python train.py --vocab_size=13415 --decay_shape="linear" --batch_tokens=[65536, 131072, 262144]
Each number is 128 + 32 x the weight over its row's rms, rounded and kept within 0 to 255. Layers, rows and columns count from 0. Numbers have three digits each. The size before them is the row's rms in percent of the matrix's.

# up: layer 5 MLP up, 4224x704, rms 0.0254, rows 2735-2769, columns 176-263
# down: layer 5 MLP down (transposed), 4224x704, rms 0.0236, rows 2735-2769, columns 176-263
up2735 113:088146125079131054109098177114152062096106125125138094105180072183112090136204106083126129125094138101108116130116199101133083130180127144151198119196102113096117199068113079147140117129096151068128206140118132166129113098131162163111092174129106086116112169125160
down2735 116:130119129147139130117090135130121105145124091153170139195153103196170126115139130123079150135099126121067131179139134135183133101162104127148089130112097109085105134143155150111170156092122144098141184101124135094118156165142110136094100095139193127133104203150133
up2736 105:116109189243098168125140068172131118088149100155132179143145073164138156098144133173094173143148166144087103200092180094165129134118109149155172066166128118129101179201140102123118099080091129115164148157168132153089065163120001155172126159096162115108109096187155
down2736 101:173141155095118112127133156082111158236118143117127078099065113136099138128136169143099149181087101150180122136136109137079120156098109118114143100049129215098115158151119182134103142140087094092128134115138143056187151200059142111097146107121111154122169068120103
up2737 089:092140118178070107088176089114125078075137123143106139178156067101139119172119152121192133162113170171104062206074106096079058149110149146166121141151134092115106077177128110108118079158132116096111144181186167167092137150073080131101121165151142147166131179134137
down2737 089:145169107097208190096092149118118110172145126191127140104132162162145101127103142057151088155159121123160125100150151105135130157113065100136149161115177109184112188127082092086136094134129100146160170103131096193089101123119127101154143139100125135193117167148142
up2738 106:126142169140093093112160147106144141173150126127138126130120183155124100107151144118127176164060070186107147125147111101136153121169110159132170087111139088096090149182207110141172131093062095155144160079206050129097117098117151142096147122135156141137133141118189
down2738 109:088070135096140111138143134118101097103087059163160103144177130144132191188109098168138146094109107131120162093159134095083195132127136136148130118103095149164124148144110125142161093127102168108172057123118140128147158144149155118144136160109115106119125185100116
up2739 099:105129126167193080089119118132186095100144173127141149125101063109138122150099093123139135105141053162071145118067133131127116144171101155096165128102130174160152158114189163096074185118108086128120125156140119141142098151142132082111114107149120090127156152109120
down2739 091:188098146150174173126179146120146156116160109127127116090142132106129133114159140127101118129137133172198176152103129137117144141096118140087094122155089117179119175146164075077168140121120161143105150150061179108108126094114083133164174179103131127179155164110128
up2740 100:134132089132078166091142125080089105133172171060059129119148107156108127145158129123108114110120082123098124076148090225155118121123074115150171154117126134101155104110116077181106157145163142167161127186136122115155113187088114094125165178092208145084132164129099
down2740 104:128114168155101164092138140165120108136121137126118112090177119145207142071193107102130147092101152165087137104110178182111178148119124172134097130111112089155112162123125115151108137165113162121145170159116144110127068143163115107119107141179120120169155072084206
up2741 094:107108161125148156131131098132195122109162061114139113072112107160090100126099163128188135097115097136088136200151109148091091153121100112080154124139125109121176111151150074119089133118111075098103080102123091096111143119140129116117120144144096040175131156104136
down2741 094:156143123162161125098076113084133121076125151093121088106147124109110150098142178136097123122118133148107161175127140134085128153060154175162172133080109131136066157105120143148116137179111132144104160129173124105157148126099124114086142124127160154163121164124153
up2742 101:040120061092154151068136106090082168057074069133134150112114137177096154142143131076156130151103096058145111084177119181109143151113132119172169100117157157106115078122151199115104171129070063118137100118156126156096093153156154123123125144074128154144136162141107
down2742 100:158134092114154110144100121144098143210161130149124081120128220097118110114128153142113086130159140110126145135121097103116126077171136142091092150098122166151134099156128120058146156138134161180083141096139160167155058102131112142153142093169110083163139126167123
up2743 101:145145121061116038136118135117171137124108156099103135084072154063088172127130203102088115148125137142044037109136065074123129107156120143174147077139073036115083108142180174131131101118140154121109142160130116195136112107147155124101113148045141127157078146180089
down2743 098:174137080201187137137126027119149134130129095087169146146138109155121127114135093095108086120122171057087131173113137117170096065128107145183135136104090178076074147058108146168198089084095100157125129158180107096113101093132174124159102060173141119142137100114187
up2744 098:127139158117153101091156140121099079121116098145152107132115076170106157148119129108117159184109091154063128112144127105092116125175085087084168113114162144083074116146111138128125113110161075152136120176153117154115139130110086130115101151087113123117119147097182
down2744 099:127127145138105127137104130113109120144093153055155091123114102144099149095186151160127162110156177158115023115113221141090129151091169177120106110125141097123195073156070163122174100127112135115142140134101118122109102177154127176094161136140090141117135169151096
up2745 094:115152163163111129147174132171125131125144102088088155072072129116134131154157149134078163134019108124147080179097158101152142204175143119101099119143098083148077175099140175146139150156169109134161153146096124138125125110122131200130141091129105143148121156153130
down2745 090:116075128116189131109159119129184140158154109088143174134122165141156110119087114105130128192131121099168159119073124092145084068197087148120165063145201130088183157116139116114087101055182116184137124114121159108177147109132123114107141121137082142153160166112178
up2746 097:125103110139103101148135119124100116078111174186124142155097157160104112045168148168173098172098104115162135115157112170110163120142141152114116149141094092113112077140133127126187117174200112134089087173189167138128093126093166200158129135121129147173138166155155
down2746 094:124124157144127177180099124166166163172182081123130133091164077104007124110127139141193055132088109092137157130109097110195139105124112116110118114137165172085109177094154135125135190133103131153118074143131126149128102180161151109109136126090106128115068131116066
up2747 094:103157139166164189148146096114135119133135148133130108160118139126096115108101145102100087175158117112134102148184120178159137107119051158120106062117140201117156141102127130127134091104132121107100113129190094186103133090156156103130102137103155126141169150199242
down2747 098:130124109094077057121097161153160106128149147132149084093174074119159127181122144089120172131155133175149144157119107068178127158088102136096172147160142119155215171194137152095091127095129140146141137174114084158136114169161125117116117125160132136131137094109110
up2748 098:115146100115110088106164154075109084118073114171164160151172093098072156102145144159091113130133150102136056164176137137132164095125155094139176152208169147116107117124111118082165173145124156209142114115204129209114168120067152150201148108133156101125135108118108
down2748 092:185140169166085140083156135124117103108125189097141184102114099033128131153128155117124060139108175116145103069145147115160140126111156085096055134140161136126105174131118144128175148160125113162120149109101121162173158123155137106132148150159185107148092169170174
up2749 106:111089108093114115163146123089123135123129122178138102126145129082105160037164181147116160073141164093073121089110114125119102139102128116165170120185106080173161102116109123131108197184116129111133142099123131142134110160120128116136137190050191072078153127146117
down2749 106:119144117164177158114100093159090099121111135190127109069136176187190078169105126126094111083120188176136129112109055083121101079098116138110107103145192149134101160123112073147112122111134148105116118116119147081139176092164166140145106105127124137135127053124108
up2750 107:123070107106084108131138101074138113118152130096124145116182097158136102146137145123090140176085108167124126146125153144106073112127111112142162087146120125108087144116142148167091164147090158118091136198095016143123140073138103149163092150075117075130112130190086
down2750 132:155156105149107148115110156099145121208120023154116114092122133108065126106187125162157122167158104035128158119089147140082099170162140142136170145104148056104149136150163115130129144135122099162122097176153133119130154123126141119183131127150123064135117093142131
up2751 100:147111134155092104179197141135142135123144082139141160161151114138094142099107150128083132110132140089154111180126097079072106095170113151116150148153162147129115119150136151076117159045058111174125138093122126235092141152099127135154159152168117169163141109110079
down2751 087:215096111098128147084134114141133099140130165104100083099147104132119140167153118104126150061131098141145160149102196114119061109142159102122123117081105180137162088150122129165117113106119111125141147126199186169212180148108195094107128161133072164169155069128116
up2752 102:110134124092067124177104112092148107160131178163150168108118131128103165169094157131138177140077108110075138170134030168155099165086165137151080091137122156079121144080143096177160116079126160137116159102152158150143062177137103126122114083125145090148185128156123
down2752 093:109152122163121093121175097150166207116124125116115101105109193154125155056142122151127134107126140079171131113165129088153133122122083143121154202130081104106187175183112152125117156069118129134115092134059122159116126091127130127093097155111111119116216123163139
up2753 105:132100162219121145102133099106129156116135063098083145139147178129139111108086087145098152113103101117145143140131146109140123136141056045170164116152139148192104161132109185116124179101141058134151132101131116168084104087158111125212150152118136167085172149167167
down2753 102:118129102183138172152074098120123104119117122134131072148123183141193147106098091119124173072177162106045154128087195131133150134236136142113081194152159146121166145172142115079157169124116106153138163080104121121157088096179170119088192100159120153106103103137142
up2754 106:101147139093102164181163139124143117130140196127106120119182110174109119153159119117171176118128121164071099121099151089100130187230128068091137156078142109110143130111092154121092140124097115133117108176110112121156159143119137128147138150121098130171154132103112
down2754 100:104178108134152130158119115154131154209072113095122101096067141130080132129140120175128126134172089149138220136154094132131102118121139141086102157068147187137117178128129145128148156176123127147144149152164165109092165154123130076112140068146150112193141122189112
up2755 099:117096097189132138111179158126151163055109100065115187099123062105111084145166146161138087138082153108096144160105174127160099112097119109161112126117152154135090108122084089134073172125123181198100143138127105131124120089202119142139119110173143128148179165127117
down2755 099:195063139162135219130143111127139129103153100174118167176158162134112109108122088126115136097099107187150158127130101105141131082110101202094124134102123159139166114187180129093107034098165116111140094159074139088155148101142149155115118096190053128106121088153141
up2756 099:092142111143150148150124078143187070124128164129092132137134067113124109094170095082090194139161126181100117138096162159100124150206089145107086038149111163131096121147161137054078140109168120147126157054163164133066113093085120156140160175043131094166125156106130
down2756 101:109166142041131151118145167115134131118138142144135144145142173076124096089089142199085088090100205164129156114110120085086152164123082124121169106115088149099142232184141085126092186114190137159116161101114110145190096086081129124103101118129105111111150115165152
up2757 099:076118075160138191095163166122140064150104095090150164166157069116125135115083124097131107052110102071123117138149118143159050092084142141184102125092140128167112194158074079131167084087160127127107137060154151143153141132152150122104180114100142152204086122157119
down2757 094:118211065162122116083074168142124164111189164124080129127119095114145090119125161065125161114126186112129070144087119076126101168138066186138113126150170096125086132109135174108159140119167148115092105122119085126131065104048137144102129226130095074092168157122158
up2758 096:129135156126120093050129110137126125124055123177143135106113184177102145140138192094166162115160145177118092173119081136162146157096174132130148138099165091147093177114171136117136123102163102109170144080168121118158157180111074139179092099103086142143084157143146
down2758 095:138101093162109081195104128081174125160139097103133157126120078080129128122104103118079131111092163144144134097139137113141127106160138132122135111130119131113162123138090168132130152127087171195101154154129119150102107128106210144079092175151162082115153128172149
up2759 103:119108143116158091135116172114095143148113116157162122049146138118126065127176166145153133124080141116120138126153047167100186138090175162186117089098087127122140150106131162088106123086186101056128141061126138185064113162122152155133089125087195099150143107173158
down2759 098:081211177146165155119140097083146124059140104068194104172143145145132120127077131098115154094123154121055162118075169120105134200140133130109072105062157089091183158070123156150061177133120214137101176105144086174147146136101132136078150104113145149111126105122097
up2760 101:078068162140156134184101229092151112161151165139120116146134071136119119082147097109165155145184126139076108117089139094091005068121145084115114100142134147116100139160094141101152160179116093119129128105171114170139109048169139114113161160144144129154155124110203
down2760 099:138112133100149170178189105110227129062152052150183153128119085113122097139117142138116105116023115124141090139066191147091158148152146121074151147151127112139124112088150139052074063155133145098137145160155146140194137143116151140129092111060106121132096189108083
up2761 101:119186138136118090154136115121057122113137117169114135193122101182106095136127076095100107187122129100136147160119105135158128148121121096142121128157100139112136175161180142181162155133161160107130158128104099150049143149162105151188113123151147185135170122179153
down2761 107:089102126123154083123064124137079145075055102131117134087150123138030155160145106140170113133085170088086140140176088154113182138136136148152153132124149165144164159141141135126094136107089113107157103109089116102134129172119065160149104155137108123180152068087152
up2762 084:096098133127205164149148101136097093110103167119116095089091108124105153137103080114093139162084093064135135112156102117140094152159152058125113139091089104128128147090090151154136104170203177172084148204087156159159123126189139125132103135107152130167111138101161
down2762 091:168149119131109127068192147107151128124131119111102111137159111150161108106158113228150108136128173142128116130203119086123157073168082149123112098167130141123140145119124133125113107085109158128137100135112130091094132085121080122118160088135211124112133130146075
up2763 096:120175098161064110143125149094152172075085165071183144158132095185120105129162139122144088092122119146117104189109140173083143129130119152107149139202125131113108133149126152104125109117090107108139133108067078117178170133163093123152153103150149130155149104097122
down2763 092:120091088140104148117168095099168129098107139135130091127166176043134120075176161136136119132168109156117076091138142112136138050091095118106168145137106112148076109108139102172148092100118074151129097106121131075102137144164133138109187150146154092110079113107132
up2764 096:145169117123144111122096154110128130136142102139075115108143127106125141114162094119178157122105110110108108145117090090126123154111164140131179184118073171073052114107158139093139086112153102127162180126179145165183168128138139181199136155128095132188103101135135
down2764 101:150089150076154116148219134136135136151156040145173186165142102088141102081150081193137128114104103091190173145127140179143150049088122173161119181166128120164090122159119179177112127071107160132128120178151086210161131096171130115153181124154085139098125091172123
up2765 097:164165082114148096097117115127100112075141111132171179172195124103085136152132084118113106161144144127155155145130098168107162137161111121142131164146098101117154118113126102152132154135156113104097200165157133086149154084215168152159124124103163143174114167153211
down2765 091:115097144105083066144135125138129171116113083138149143115100134160114132161089110137166126171106094115087133074148119086133134124180163101119082099192152067111084133135123128117099128120131113097138094094123135130151107117083126069125108179125048169127161174152109
up2766 106:114105171156165093099210093119169184075107013070122182192172153143104130096143154109100092147177149134113153144079121136089158182169120088122104093108120114113087118122125102135123039070116097102091131182126035117124108127091113136132113143095123056178085172226095
down2766 101:163137111148136096146191135133199151089196106155151164207103101115169129162111080145165113126140146095143159111107149112050097100134057168126094124105088143124085114124132076114134120140099117154102101122144126143144061144081109104087167073221163125145073157152122
up2767 096:109155149140110076114143116123130131125091094162130146063120210171104106087127087069174129109141107131147108106137160107130137130144176158161139107158054070146067120164122147124147123163135116094120157158113098155147077109123118200138151134140120151096090122149110
down2767 095:162167171112185140140141129138109082076133222093126081174164121120162118154179193107113079077111104132115159167117136118151164158179069111180144168085102153179128114131179090078070170119110143118148092125145102121117111182138076101130107165125147157149148135114152
up2768 099:102141177175144081073152160147102102145074162144084123140135125170111116117169160090047152140170127110153150160109093220110162110128086167125129053187130131153091146156121188138118124140156105109127121157134099141108073148162136159143169135163111122140113104139084
down2768 098:103118144110135137125084207129110150068110099100035183136151154107127115122182154158158156112149142123096126226149133130117128188129117161064159148087120129126086085137151144137087161138074155187086126136079168121164101127171158187182162122125199127112148127179144
up2769 097:103107122096168053080089189129157125156153128084091172117093150131089172151136166089089065108142126126145102137071167112087131141099045045134126159153096112123130137180109072118134142177120181101148116150159093076157114146158068104148146195127132061103078177126091
down2769 096:153116122084130151155146109109200099149148142149126101175150126130119118099129097150084165110140107125099132124091124119133107170058114154165156131128114103152192165096139142185090078149090101155099127143146124148183146110118127188075117104174125139126110118136117